Weights of a small GPT-style language model, trained from scratch on English Wikipedia.
Size: 11 layers, width 128, MLP 768 tanh GELU, vocabulary 4096.
Architecture: learned positions, biases.
Training: a variant of Adam for these matrices, 13190 steps.
Each number is 128 + 32 x the weight over its row's rms, rounded and kept within 0 to 255. Layers, rows and columns count from 0. The size above them is the row's rms in percent of the matrix's.

# layer 6 MLP up, 768x128, rms 0.0879, rows 231-283, columns 0-63
size [107 118  81 102  93  87 118  84 123  96  80 114  76  72 115 111  89 122 137 150 101  98 105  81  86  71  77  93 109  74 123  83  66 108  75 135 121  77 110 100 120 136 112  88 131 106  87  16 111 102  85  80 104]
[[131 119 105 208  85 112 139 150  98 107  91 129 115 155 189 120 103 113 139 102 143 111 117 165 136 165 120 126 122 123 171 121 126 164  94 105 135 118 122 106 125 166 116 184 118 151 109 157 120  74 187 101 113 107 148 146 131  65 128  88 142 133 146 169]
 [142  84 159  95 150 123 124 171  99 118 168 143 127 155 116 140 145 113  89 112 217  78 144 164 158 145 108 137 104 183 144  94 140 142 156 102  92 107 119 132 110 175 100 138 113 135  52 125 110 128 148 129  95 168 139 120  46 130 109 102  95 107 160 118]
 [159 146 135  93 162 109 143 163 163 111  78 128 162 121 148 140 127 148 160 194 135 130 113 108 159  80 111 131  57 109 163 103 108 156 149  73 174 113 156  97 105 161 194 140 138 149 126 173 106 145 120 126 191  81 152  76  96  92  95 115 134 128 130 110]
 [ 90 106 121 183 168 126 118 131 120 151 125 172 114 151 151  83 144 148 139  84 119 161 140 115 149 117 129 146  97 112 146 187 106 171 140 135 158 110  96 128 121 149 124 156 190 156 118 139 174 120 132 123 119 154 133 103  64 128  87 110 122 151 136 135]
 [122 128  51 167 134  58 143  96 111 123  90 136  92 178 151 130 171 118  95  81  48 121 108 163 129 168 137 132 142 140 124  84  75 140 117  97 114 114 160 127 128 135  95 147 100 195 130 190 118  85 110  94  95 143 187 118  98 124 121 101 139 137 113 126]
 [ 53 118  88 134 122  67 106 120 138 154  69 127 114 134 169  80 161 125 144 124 186 162  71 158 144 129 137  96 164 141  91 145 186 107 122 104 129  70 149  98 130 154 128  99  44 160 120  99 157  97 115 138 117 101 147 135  85 134 172  95 150 157 137 129]
 [174 144  85 158 170  96  92 128 118 117 174 130  96 101 111  85 171 150 101 122 100 156 130 154  92  98  99 160 138 112 186  67 196 141 176  80 170 146 152  92 154 163 166 119 154 104  83 165 114  81 130 108  95 127 133 130  96 113 123 116  57 151 121 126]
 [135  82 144 113  91  93 130  81 134 121 142  95  71 117 151 208 168  95 126 146 107 165  97 131 133 128 176 114 178 160 171 136 123 132 138  73 116 146 148 112  60 117 126 145 111 132 117 141  99  82  84 115 156  92 124  96 160 111  93 164  88 118  94 156]
 [185 169 149 197  81 118 140  67 126 104 117 117  82  95 116 158 139 122 143 150 158 146 115 164 127 140 100 171  92 142 167 102 150 124  73 126 149 113 111 163  59 147 118 119  90  98 106 157 135 116 133  61 168  94 136 113  95 121 101 144 107 156  87 100]
 [ 86  68 197 192 126 101 145  66 164 201 177 155 152 156 140 119 111 102 161 177 144 145 173  91 142 210 146 115 144 113 100  94 142  87 142  96 110  98 109  56 119 165 119  80 105 170 136 123 100 132 167  84 160 139 166 128  99 124 131 115 106 144 136 179]
 [100 149 146 126 153 125 174  73 157 174  91 123 104 148 118 122 141 180 131 159 167 159 159 116 140 109 160 103 112 138  97 159 120 108 174  99 111  79 106 199  77 132  96 142 133 141  89 184  96  90 182  91  89 138 112 124 150  87 140 156 136 140 124 105]
 [200 122 105  93  93  82 166 104 122 147  72 131  56 151 187 143 197 135 138 130 132 110  83 171 125 119 108 123 130 187 116  60 172 140 104 114 131  89 148 123 153 110 116 159  92 108 111 124 153 152 186 125  96 107 133 136 116 109 165  52  78 135 122  80]
 [ 74 182 163  85 171 145 138 146 147  91  84 105 141 168  62 116 175 138 176 139 138 116 123  92 148 112 120 145 136 143 145 149 134 146 153 147 114  69 141 120 157 122  79 130 179 159 173 171 139  52 133  76 120 100 134 120  93 100  88 129 125 118 117  82]
 [ 73 112  98 190 119 102 124 116 150 159 143 152  97 142 115 122 157 152  74 128 159 113 127 150 125 100  98 120 159 147 170 164 167 118 195 154 117 115 126 152 169 126 115  72 128 112  94 148 160 140 129  29  98 122 130 142 110  46 133  70 124 171 175 132]
 [107 117 103 160 125 139 144 144 161 106 112 167  83 131 141 165 127 114 111 144  92 225 152 117 160 164 185  87 195 138 135 141 103  97 163  75  92 133 122 109 108 126  85 171 113 122 130 143 120 180  96  91 140 163 158 106 185 118  57  64 127 155 122 140]
 [113 126 167 166 186 129 188 144 103 196 120  63 120 107 129 166  97 150 152 154 128 125 167 117 174 126 152 162  68 139 132 171  85 116 118  62 132 122 110 144 148 168 116 131 165 119 157 202 140 146 141  95 100 155  81  70 148 140 154 139  94 157 137 120]
 [145 106 146 176 132 121  98  84 168 155 142 139 110 116  75 138 205 175 139 132 109  92  94 158 120 164 167 136 135 188 166 111 115 147 106  98 148 126  94 139 112 141  48 144 154 144  72 148 159 109 120 118  89 133  74  71 148 105 136  94  85 142 127 122]
 [178 117 179  73 138  98 113 179 104 131 137  41 105 157 186 117 152 160 116  97 156 165 117 170  95 126  84 177  72 178 174 152 124 165  95 100 161  95 124 137 113 178 116 121 123 178  59 110 179  92 196 126 117 144 109 144  94 103  84  74 148 151  98  88]
 [ 72 153 171 120 131 110 149  89 142 178 151 159 152 114  86 140 111 120 117  67 154 129 136 176 167 113  94 126 124 118 117 104 166 152  98 106 101  81 134 134 147 126 144 164 119 185 135 200 112  84 162 127 144 139 109 121  89 197  82 141 155 166 137 102]
 [157 116 225 156 182 113 131 138 141  78 117 135  23 100 145  95 160 121 108 123 150 165 111 111 111 174  82  96 100 120 101 126 183 177 109 112 140 128 123 130 148 176 116 154 113 102 117 147 133 122 126 106 131 142 143 115 136 145 153  72  54 151 118 128]
 [111 105 148 146 126 143 115  79 125 106 138  45 170 127 121 155  77 195 158 158 119 159  82 143 134 176  98 124 105 169 111  70 121 161 190 166 116 129 166 153 113 184 110 125 113  67 102 155 161 105 118 126 147 191 157 128  86 118  99 124 104 155 132  93]
 [102  68 168  93 159 123 168 109 155 224 124 175 127  93 148 152 158 137  92 136 106  78 170 100 135 129 183 122  90 126  89 119 116 168 135 104 124 173  94 149  84 136  65 173 160 215 106 217 126 139 196 139  80 122 130  90 139 140 103 107 128 127 126 136]
 [132  95 103 105 160 118 105 103 142  93 111  55 130  94 160 228 163 120 129 116 173 138 134 114 112  54 114 141  87 135 138 136 163 134 109  76 102 118 153 206  83 136 156 201 152 119 134 112 145 108  95 121 103 137 196 102 109 114 107 114 149 153 134 123]
 [151 140  95 124 178 148 133 136 130 154 131  97 119  70 127 142  84 154  88 149 160 174 198 162 166 128 123 137 128  90 141  40 119  99  78 100 152 142 131 123 136 182  60 133  82 128 100 164 172 173  83 107  82 130 111 150 128 128  97 147 168 181  79 116]
 [ 86 109 104 125 114  94 178 121 165 117 141 119 128 108 109 221 176 143 130 100 120 152 169 114 121 133 201  86 114  99 157 149 120 137 173 123 102 125 162 120  93  98 103 142 117 207  90 194 119 103 119  97 126 116 143  89 168  88 116  99 161 118  47 139]
 [111 144 133  99 172 114 107 145  66  84 157  99  75 123  94 112 148 119 101 140 157 118 133 112  98 158 127 142 106 168 108 140 168 157 152 139 179 147 110 120 124 133  90 211 133 130 147 135 151 104 111  86 214 108 106 154 105 143  38 106 129  94 138 125]
 [109  95  78 163 106 129 104 119 149 167 130 177 110 119 147  93  90 144 111 121 128 104 172 174 141 143 107 129 114 115 111 155 133 107  65 146 146 170 129 120  59 171 137 163  85  61  98  86 172 171 135  91 136 119 104 115 166 129 139  86 151 159 120 208]
 [119 119  86 194 135 135  58 114 117 176 145 121 133 126  96 129 153 130 147  76 120 110 143 110 186 188 125 160 167 133  66 146 103 152 121  91  96 108 139 136  72 148 117 180 114 135 128 154 114  93 166 118 121 128  85  70 127  53 116 142 138 142 137 128]
 [157 140 178 154  74 115 207 137 109 201 124 160 149 140 126  61 130 147 144  96 130 125 144  89 110 123 109  91  69 145 139 128 179 121  93  99 153  81 155 136 123 126 102 115 153 190 130 139 113 118 158  73 138 152 160 117 102 103 119 106 128 168 128  98]
 [153 165 154  95 112 149 137  90 148 152 146 100 137 111 160 186  70 125  94 147 115 108 135 161 160 170  83 113  99 117  84  94 138 150  60  78 207 149 138 122  88 159 123 148 122  97 131  88 140 143 124  74 128 140  97 136 104 118  67 135 145 147 147  74]
 [204 162 102 167 110 160 152 111 128 117 107  81 145 199 143 175 162 129 142 102  97 146 117  98 150 161  90 133 110 198 152 114 168 159  94  77 177 116  76 154 148 159  90 143 131  33  61 161 132 146 175 132 138 143  98 101 168  98 145 111 117 136  77 124]
 [ 91 101 106 107 147 107 143 137 143  67 147 187 138 151 141  85 108 145  77 137 176 169 128 144  97  52  92 155 135 102 107 186 146  75 160 128 150 118 134  85 129 148 104 160 169 113 143 176 138 131 150  75 139 126  84 148  85 108 138 113  84 147 150  91]
 [131 128  80 150 120  42  90 181 156 135 137 174 102 157 148 191 133 130 145  91 160 125 160 229 183 137 146 138 154 101  91 121 128 138  87  83 160  71 110 144 118 131 134 125 124  93 138 101 131 130 133 155 143 130 138 121 136 117  55 128 140  97 138  75]
 [119 168 100 180 113 126 108  65 198 122 163  88 101 162  62 101 107 118 107 180 112 135 102  97 129  98 125 139 162 141  88  76 141 126 148 103 151 105 123 106 138 175 154 148  72 111 127 122  79 196 136 127 115 106 143 129 118 117 160  72 115 172 113 109]
 [ 95  92  98 170 120 115 150 112 186 178 116 171 112 163 103 112 124 149 156  91 112 144 152 118 123 150  61 113 132 102 132  95 109  60 173 128 102 113  96 113 149 136 123  87 139 143  70 103 132 159 160  83  95 130 150 114 126  46 113 102 182 164 154 151]
 [142 119 110 147  92  88  91  74 183  92 139 145 129  92 134 196 160 134 116 120 161 139  90 163  81 119 109 124 100 194 112 127 125 190 110 117 143 111 177 108  57 162 163 158  43 119  84  87 167 114  97 110 162 136 123  75  67  77 129 143  69 144 134 103]
 [141 164 100 103  90 160 142  79 133 135 111  94 173 107  89 113 149 123 125 181 129 144 136  96 141 175 124 104 115 139 120 113 147 177 156 109 132 110 183 152  75 164 108 210 118 138  90 201 136 110 118 123 141 179 181   0 113  78 120 141 112 110 133 124]
 [153 155 138 147 131  58 138  85 153 138  89 174 110 102 144  86  74 136  70 105 218 158 161 155 116 156  67  90  99 141 158  65  83 136 120 123 148 145 115 162 154 144 151 125 113 144 105 138 129 179 130 109  81 116 157 119  91  95  75 145 171 155 111 111]
 [147  55 125 211 128 134 157 132 161 109 131 124 142 183  81 159 169  72  76 129 153 160 160 115 133 160 105 113 142 153 120  61 117 121 101  98 148 142 127 106 132 124  39 162 119  87 154 115  90 178 141 108  98 100 171  56 164 138  99 126 106 154  76 190]
 [ 65 144  47 163 109  32 131 170  70  61 174 118 101  58 133 110 146 113 114  87 198 194 139 147 109  97  62 166 111 120 119  99 163  87 129 149 116 136 146 131 133 165 128 153 125 152 101 165  96 101 133 101 106 164  78 136 121 160 125  99 123 161 133  93]
 [168 160  79 148 150 103 155 127 129 119 144 137  93  85 147  42 121 155  89 102 105 142 131 109 158 137  87 202 127 162 162 146 109 138  93  86 177 134 144  89  82 180 111 163 105 103 115 174 112 157 117  95 125 191 149 131 144 152 108 139 132 149 113 125]
 [ 59 148 181 123 145 144 172 100 175 126 125  94 120 128  83 132 104 134 124  84 128 174 131 141 148 155 132 172 118 121  40 137 129  80 117 125  98  91 172 132 116 152 128 133  87 102 122  97 103 122 142 133 117 135 177 118 109 173  62 108  96 154 152 181]
 [ 83 100  58 147  91  78 140 122 149 133  98 107  35 122 176 129 213 221  94 109  83 210 124 137 173 143 159 145  68 165  88 112 119 119 110  79 138  83 154 144  91 165 114 147 138  94 124 166  94  56 103 107 142 121 159 142 163  73 144  86 147 140 106 122]
 [148 157 181 121 134 152 106 165 124 121 152 110 122 185 131  90  66 155  84 136 155 141 155 136 216 103 114 185 182  85 132 134  97 100 106 119 113 128  96 156  73 153 108 196  43 113  64 115 163 115 169 120 138 109 114 122 148 101 100 137 146 149 108  88]
 [ 97 139  94 141 122 156 113 117 151 116  65  71 119  62  80 157 113 119 100 174 143 146 100 113  81 178 136 123 158 122 153  92 153 136  70 104 190 115 129  78 132 170 114 176 132  94  51 121 169 131 200 147 114 184 137  93 131  99  93 147 128 146 120 154]
 [168 126 139 126  78 144 178 141 147  96 157 133 140 161 163 123 120 112 116 153  98 134  97 209 177  74 113 150 133 156  65 165 127 157 132 101 182 142 119  97  93 129 101 131  82 155 116 189 133 158 119 130 149 113 154  90 108 151 132 101 106 148 150  88]
 [138  58 177 128 141 116 136 134 105 158 101 164 126 137 101 113 177 116 144 115 149  83 116 165 100 157 115 159 110 188 148 140 116 187  71  96 193 150 156  86 145 154 157 139 131  86 149 104 107 151 121  98 120 168 224 107 123  86  82 135  91 139 118 166]
 [115 142 130 126  94 136 118  86 120  97 157 199 102 117 124 118 126 111 108 152 138 107 165  83 103 159 126  86 206  95  99  79  95 116 113  86 102  59 102  50 123 164  89 155 143 152 178 130 190 143 138 126 145  94 133  91 174 113  86 142  92 118 134 101]
 [132  85  56  81 199  97 119 141 129  97 118 115  74 137 108 168 191 172  87 105 125 214 117 106 127 125  96  92  68 163 124 116 129 109 130  63 132  99 153 116  99 159 173 155 127 114  75 138  81  89 158 156 154 102  97 132 146 118 114  74 119 159 129 175]
 [125 107 133 133  90 158 144  67 165 137 161 114  92 146 101 143 112 135 151 137 106 158 111 212 116 198 211 132 131 148 152 149 100 107 108 104 124 124 106 102  89 156  68 130 117 205  69 137 176  83 152  68 158 132 123 130 171 106 115 109 136 204 127 103]
 [119  91 113 164 153 166 127 152 111 147 150  96  99 128 126 120 115  95 103 114 157  85 131 194 197  87 157 166 134 170 149 165 168 122 115 136 150  67 194 100 131 157  80 166  97 127 120 128 159 135 113  87 139 160 141 122 108 117 135 130 105 150 148 104]
 [ 91 116  92 197 157 103 186 167 153 133 168  63 138 114  98 132 117 114  82 136 128 136 123 134 108  78  86 154 115 167 132 128 168 128 169 120 138 158  39 134 162 150 105 109 156 142  97 211 143 164 149  50  91 129 109 126  99 159 146  80  83 144 132 121]
 [138 168 133 146 152 150 174  87 141 138  94 168 151 147 125 110  86 113  30 101 135 165 145 113  98 131 160 100  73 129 114 157 143 109  94  97 179  94 141 108 110 163 137 143 179 181 144 117 161 126 188 114  96 133 141 109  73 111 112  71 100 116 117 140]]
# layer 6 MLP down (transposed), 768x128, rms 0.0784, rows 231-282, columns 0-63
size [111 127  90  87  82  92 116  90 113  94  85 106  90  79 113 114  91 121 126 143  95  92 110  93  98  84  89 111 108  80 123  83  47 105  92 140 130  93 103  95 117 137 114  81 122  98  89  12 101  98  88  77]
[[208 118 123 104 183 176 101 117 151 120 104 139  88  97 139 127 120 164 117 119  80 203 154 145  95 117  80 150 130 115  73 122 166 142 154  89 115 132 106  66 100 145 167 158 114 112 145  71 162  84  94 157 103 106 135 163 145 135 178  34 164 151 190 108]
 [163 102  96 189 139 131 122 116 115 127 113 158 172 148 152  51 122  64 145 106  78 160 123 146 144 201 153 102 152 144 109 125 119 118 139 155 174 124  97  76 122  96  84 101 162 147 162  87 103 107 169 125 199 124 134  90 173 151  97 153 145 127 115 121]
 [109  73 208 133 121 141 133 122 132 142  93  72 127 145 117 164 100 180 156 113 114 152  97 124 157 221 141 114 170 164 136  65 152 132 125 122 176  98 154 132 127  79 143  77 127 127 209  53  90  86 117 202 106 139 161  90 117 107 130 145  73 135  83 154]
 [108 104 108 131 145 151 148 182 133 101 124 130 150 141 141 100 157  99 141  95 100 102 239 111 104 109 139 121  70 114 158 145 135 105 127 173  80 122 104 120  62  25 117 149  98 112 140 137 122 182 108 142 161 138  88 217  96 133  99 151 145 128 224 149]
 [145 160 161 139 105 170 182 137  77 124 122 125 166 137 112 159 124  86 134 121 133 121 145 115 159 103  50  92  51 112 128 178 128  85 125 152 174  98  79 209 129  82 147 101 120 104 169 102 145 158  97 170 119  89 130 169 140 130 118 141 133 148 148 108]
 [148 180 101 176 108 138 115 138 126 116 149 190 173 109 101 120 126 100 167 117 129 119  82 145  64 124 147  43  90 138 120 134 107 110 119 141 133 142  68 151 127 114 126 161 122 107 167 112 120 112 168 177 189 159  89  69 130 144 126 151 207 104 151 101]
 [ 89 121 141  82 108 116 145 146 126 105 135  79 163 208 137 113 134 183 108 125 160 173  98 152 117 147 171  96 192 101 160 137 110  93 137 162 138 115 137  90 117 131 136  92 111 122 120 176 117 123  92 145 107  98  82 152 206 172  91 109 135 148 105 165]
 [ 93 193  91  85 167 230 122 160  96 161 140 161 120 121 133 140  99 131 119 140 147 120 112 162  71 103 146  88 128 111 131 144 122 145 139 175 167 112  82 178 102 149 182 102 118 123 152 135 109 149 158 140 115 136 150 175  95 150 135 105 148 137 130  76]
 [130 122 128  98 154 152  44 140 120 155 118 140 181 122 178  94 190 145 125 130  95 158  74 138 105 107 156 144  92 132 133 137 161  76 136 102  63 171  86  88 158 182 127 154 117 181 148 117 139 143 104 166 133 105  81 113 102 163 127 119 140 101 141  91]
 [132 127 117 112 107 156 162 161 119  97 116  74  85 160 158 159 106 128 183 120 195 136 126 131 112 150 150  81 120 107 155 176 118 189 173 108 103 129 144  91 172 158 130  78 136 120  88 105 137 122  53 175  66 148 133 129  96 110 161 152 150 141 111 160]
 [129 132 151 130 158 187 161 151 107 119 141  99 121  90 138  71 129 105 198 164 107 141 163 139  87  98  98 118 148  97 136 137 143 122 146 131 185 187 170 125 159 147 144  62 135 157 131 154  92 111 122 198  97 201 169 114 132 102 190  98 135 122  91 129]
 [132 104 153  92 157 150 131 145 109  93 115 128 111 133 108  42 165 126 138  72 144 148 150 131 105 132 114  98 148  70 150  90  99 115 179  94 115  95 105 150 120  88 129 144 112 183 148 112 166  74 148 125 149 115  94 183 122 160  88 122 129 192 181 137]
 [139 124 153 132 142 120  86  59  85 116 129 149 100  96 166 107  91 144 178 174 102 158 104 146 115 114 142 128 121  67 151  75 133 183 132 108 142 175 107  86 146 126  80 120 101 106 132 155  67  79 101 206 131 143 112 175 124 135 174 123 121 131 107 112]
 [155 140 143 120 164 164 117 177 141  98 127  97 164 155 138  49 157  89 136 109 216 225 105 116 135 123 120  81 130  66 123  76 152 136 148 114 135 145 131 156 149 154 126  77  72  85 131 100 108 122 121 182 119 165 175 141 115 128 169  90 148 125  94 123]
 [163 131 147 137 161 143  63  84 138 133 114 102 142  81 149  96 143 181 143 155 134 155 134  46 106 132 136 178 123 125  94 106 130 151  98 138 107  93 121  50 109 124  63 119  68 129 136 116 150 159 168 128 120 131 101  75 126 154 160 138 155  86 183 163]
 [ 65 133 150 105  80  95 154 148 112 130 119 141 179 148 126 147 104 115 166 105 111  93 107 180 140 116 130 113 160 117 128 125 156 176 135 154  69 171 142 102 120 147 157 124 100 211 158 122 108 138 114 130 144  97 162 124  71 113 180 109  86 132 123  89]
 [169 123 162 124 178  48 139 117 117 136 129 116 108 140 116 115 104 143 104  89 176 150 141  75 126  71 163 148 118 170 144  87 144 183 131  95 118 140  86 133 180 157 167  87 106  56 110 147  47 135  84 214 112 137 141 146 180 140 160  88 140  90  72 129]
 [143 144 143  99 107 164 163 168 145 127 148 179 175 128 119 147 109 100 131 104 111 112 117 151 158 214 172 134 119  73 186 113  92 147 153 126 109  93  91 149 112  85 121 133  91  64 129 122 147 137  76 116 152 129  75 130 163  96 154 141  87  77  88  99]
 [123 161 158 156 128 123 144 112 110  58 109  61 133 137 132 107 118  96 116 136 146  81  84 158 112 139 133 110 201 181 138 101 109 148 214 109 161  92  91 103 112 186 132 115 142 101 135 132 121 191 110  86  92 121  93 159 167 132 127  65 126 113  81 127]
 [128  88 121 109 160 163  75 139 106 111 110 115 142 106 143 102  42 126 181 114 129  97 164 166 131 141 107  91 127 149 116 163 160  88 163 100  93 110 171 125 138 140  85 117 161 107 195 160 131  84 107 109 115 104 103 101 103 172 171 124 142 106 148  43]
 [136 152 154 104 159 188 113 134 127 133 135 116 189  75  91 163 103  94 113 138 105 145 138  84 174 109 134 151 129 138  92 140 187 142 176 147 163 132 119 115 153 131 124 148 161 191 113 125 159 125 103 158 157 154 140 150  48 124 155 143 145  57 116 183]
 [135 171 175 177 103  84 134 103  65 112 144 127 167 145  96 114 128 142 127 105 112 111 146 115 178 101 147 127  89 106  94 132 158 121 119 166  95 136  81 171 175  87 131 135 121  66 184 149 127 177 192 144 159 128 134 131 110  99 119 111  84  74 155 185]
 [136 103 153 181 105 102  98 165 127 122 140 185 118 136  69  48 115  85 144 138  92 125 157 110 172 166 168 132 154 139 145 102  74 118 189 111 135 103  95 150 110  88 102 120 134 153 143 186 135 128 129 116 131  89  48 142 127 115 178 121 134 107 216 146]
 [ 53  86 158 144 105 121 133 120 125 136 130 171 172 162 150 103 118 149 112 130  94 127  49  72 195 128 134 101 110 146 142 142 127  38  92 110 175 124 187 117 156  82  97 124 138 125 151 162 140  82 129 140 112 126  73 132 181 105 151  78 123  49 128 148]
 [127 186 105 186  90 154 115 148 108 110 141 142 152 133 122 147 149 138 143 112 126  79 145  91  92 122 138 101 110 144 125 153  99 116 148 163 117 148  73 149 119  69 167  97 128 112 161 102 157 159 124 153 159 123 102 165 143 159 110 117 192 110 139 144]
 [ 95  74 186  98 186 176 164 148 100 137 124  78 138 111 135 137 100  70 166 122 138 159  92 118  98 112 123 131 183  88 151 113 104 194 118  66 120 162 156 128 137 108 136 109  89 156 137 109  68  68  81 179 112 138 151 119  93 134 134 195 178 132 145 132]
 [139  60 183  74 137 158 131 171  98 121  80 117 114  93 138 142 119  40 124 158 117 131 115 136 160 137 170 158 134 179 126 136 139 161 120  90 185 135 174  88 149  76 147 125 122 125 155 145  90  97 134 169 124 140  82 110 144 105 141 169 132 120  88  96]
 [ 67 111 133  80 154 122 157 145 128 114 134 154 162 160 171 146  86 125 121 104 116 124  55  87 118  97 152 113 114 123 171 140 142 115  93  92 101 195 137 137  98  79 113 138 115 118 147 157 185 123  53 136 127  93 138 161 189 162 157 137  81  63 210 154]
 [204 114 133 135 154 162 153 110  80 140 135 129 183 176 157  71  90 131 144 141 166 123 146 151 126 198 111  98 112 107 104 143 163 128  89 102 162  94 104 141  72 113 157 124 123  84  62 147 148 109 114 154 122 102 188 153  97 145  97  61 132 135 145  64]
 [148 117 140 166 115 119 137 153 109 121 191  92 138 125 100 184 125 107 118 105 173 143  64 113 124 123  65 119 151 114 180  96  84 175 133  82 155 170 175 178 113 105 160 117 105 145 176 137 136 100 126 176  83 153 174  95 156 136 151  95  97  93  98 122]
 [159  93  90  97  90 164 139 142 158 118 122 135 136 120 152 178 150 138 140 136 178 103  87  98  99 168  71  91 115 117 143  55 108 155 144 158 119 118 155 139 153  48 165 120 129 181  98 135 131 129 140 163 134  86 105 121 138 100 172 157 143 123 169 104]
 [101 148 121 135 180 178 139  85  66 138 126 124 130 115  92 172 168 114 168  91 148 119 193 106 191 129 109 158 111 114 184 120 106 169 126 120 129 120 143 194 156  91 150  82 179 183 115 122 113 119 121 203 119 146 117 147 127 131 122 120 165 125 108 176]
 [ 95 148 130 123  96 135 130 100 115 123 105 182 165 145 114 101 120 173 135 120 116 124   0  86 126 150 145 133 145 156  98  71 110  89 147 158 112 152 132  66 123  49 117 161 103 150 155 145 124 136 108 130  97 159 166 170 107 133 132 144  93  97 103 151]
 [ 82 137 104 116 112 115 161  95 163 149 115 100 136 127 129 161 118 148 182 100 120  41 133 152 172 129 135  88 131 118  70 128 176 123 126 109 137 131 119 150 168 106 111 195 110 145 175 176 131 176 107 155 103 103 140 148  40 147 108 149 114  65 137  82]
 [115  74 163 153 178 187 138 169 119  88 163 100 101 127  77 125 136 117 104 138 134 136  86 132 145 104 126 163 161  96 151  71 155 178 103  59 172 161 144 146 185 121 102 122  90 135  91 195  84  44 106 163 138 127  73 110 111 150 142 120 135 129  58 110]
 [168 106 113 109 175 146 144 154 135 160  94 111 112 112 159  60 161 176 141 151 131  72 164 107 115 163 139 149 108 122 142 129 135 125  95 124 157 118 181 128 108 169 150 124  95 140  37  98 168  69 145 154 129 130 150 142  78 129 117 119 123 166 119 129]
 [ 65 129  86 124 123 144 136 108 106 157 107 156 125 124  84 124 133 156 147  86 122 155  89  91 105 100 111 184 142 147  95 163 113 129  99 127 195 133 107 150 134 232 192  69 118  90 178 165 179 114 168 153 136  79 166 173 159 129 155  80 171 152 135 149]
 [115  95 208 113 120 148 120 113  99 166 123 110 163 102 130  84 136 101  92 135 124 118 123 133 185 148  97 114 133 107 139  79 143 139 118 101 140 135 152 127 153  79 161 124 114 142 133 137  91 106 111 204  59 166 140  76 103 148 183 153  89  73 106  59]
 [ 93 109 114 118 103 117  81 126 135 122 153 130 203 183 146 127  81 141 188 122 181  94 146  91  88 125 154 149 141 117 174 113  91 122 134 163  90 134 115 166 120  69  91 158 151  68  80 188 102 169  84 126 121  95 121  41 126 129 157 132  73  68 125 181]
 [101 122 139 112 123 139  92 127 105 197 148 148 124  82 100 107 103 165  75 188 144 125 139  99 162 163 123 110 142 117 104  85 113 145 111 113 154 114 123  92 169  90 163 143 169 155 119 135 149 126 147 182 164 106 139 100 113  97 173 129  90  98  89  90]
 [183 106 167 152 225 140 134 139 129 170 156 124  84 107 171 103  58 118 199 134  89  84 179 173 173 117 109 119 125 109 136 138  95 117 150 118 109 130  75 116 113  69 120 147 147 145 156  84 171  75 118 110 166 189 117 107  92 153 134 148 144  88 135 104]
 [171 117  98  41 149 151 156 109 108 165 151 142 166 165 103 170 150 110 169  46 173  77 157 105 151 207 164 167 123 140 133 117 169 136 115  69 109 111  79 136 113 144 165 115 139  90 140 111 132  92 151 143  82 213 118 131 149 142 119 134 196 120 215  75]
 [ 74 137 104 169 111 169  49 147 115 134 168 102 146 150 180 136 107  85 119 120 124  74 125 123 163 170  96  79 135 127 152 104 105 130 153 115 148 145 107 126 110  49 147 150 142 123 142 173 123 138 140 122 106  80 224 110 169  44 141 128  70  74  49 104]
 [128 106 120 162 158 104 156 122  99 130  91 144 145  93 159 118 143 144 156 144  75 193 128 161  96  98 154  98  83 146 189  95 130 105  74  78 134 131  96 143 161 113 128 116 115  85 124 144 126  96  68 157 105 115 154 160 151 146 152 149 135  92 145 145]
 [153 105  95 170 112 136 150 113  95 174  67 133 127 129 186 100 150 204 144  98 109 114 163 157 138 111 112 113 127 146 116 105 105 142 152 126  58 111 146  92  77 109  88 126  98 114 115 101 175 106 115 173 119 125 160 153  86 137 137 160 156 106 135 107]
 [141 129 154 127  62  91 111 194 110 121 155 142  97 156 122 174 145 163 149 124 106 182 149 158 100 153 112 140 153 104 150 145 143  82 117 141  61 137 140 136 109 144  85  92 100 107 110 148 132  94  77 102 103 145 103 105 140 207 141 151  75 103 108 109]
 [153 138 102 138  72 119 137 121 118 135 122  98 158 149 100 158 145  94 134 154 114 182  77 191 150 135 140 181 161 112 149  72 166 161  61  86  76 147 124 138 100  60 117 165  91 124 136 136 179 111 118 178  95 180 111 106 140  86 130 170 154  99 172 159]
 [103 111 122 153 150 100 170 137 136 146 111  87 125  84 138 123 162 153 127  76 136 148  97 163 137 132 137 167  87 158 109 158 112 111  94 155 110 163 166 169 118  55 113 151  97 114  64  93  93 103 117 139 128 142 118 244  92 135 100  95 132  88 116 136]
 [142 164 122 199 153 141 107 130 122 170  98 165 153  94 128  92 152 137 128 143 134 157 135  83  53 101 143 117 139 123 116  53 164 131 100  78 160 137 141 146  78  66 118 147 140 110 151 100 197  68 123 128 128 101 100 153 220 134 134 121  79  92 101 128]
 [144 129  97 167 104 174  92 126 122 137 210  83 121 156 128 126 127 129 143 142 152 129  69  61  87 106 169  85  88 126 148 160 161 120 122 134  83 133 122 158 154 137 155  94 124 138 127 131 126 174 159 163 159 127 126  51 145  90 117 127 162  86  69 162]
 [152 114 196 149 186 110 149 130 129 136 142 122 146 144 166  80  64 138 150 140  87 159  84 134 144  51 117 106 115  98  76 137 138 185 115 111 112 171 127  51  93  84 162 103  84  82 199 148  79 112 117 166 161 132 159 122 148 142 171 163 107 172 110 107]
 [139 137 123  99 125 160 132 153 156  87  80 167 127  28 178 107 148 186 150 120 114 118  43 167 127 124 161 106 121 128 163  89 149  66 117 118 117 127 186  90 147  94 100 137 104 107 108 132 104 146 151 175 181 103 131 129 156  98 153 149 100  49 115  98]]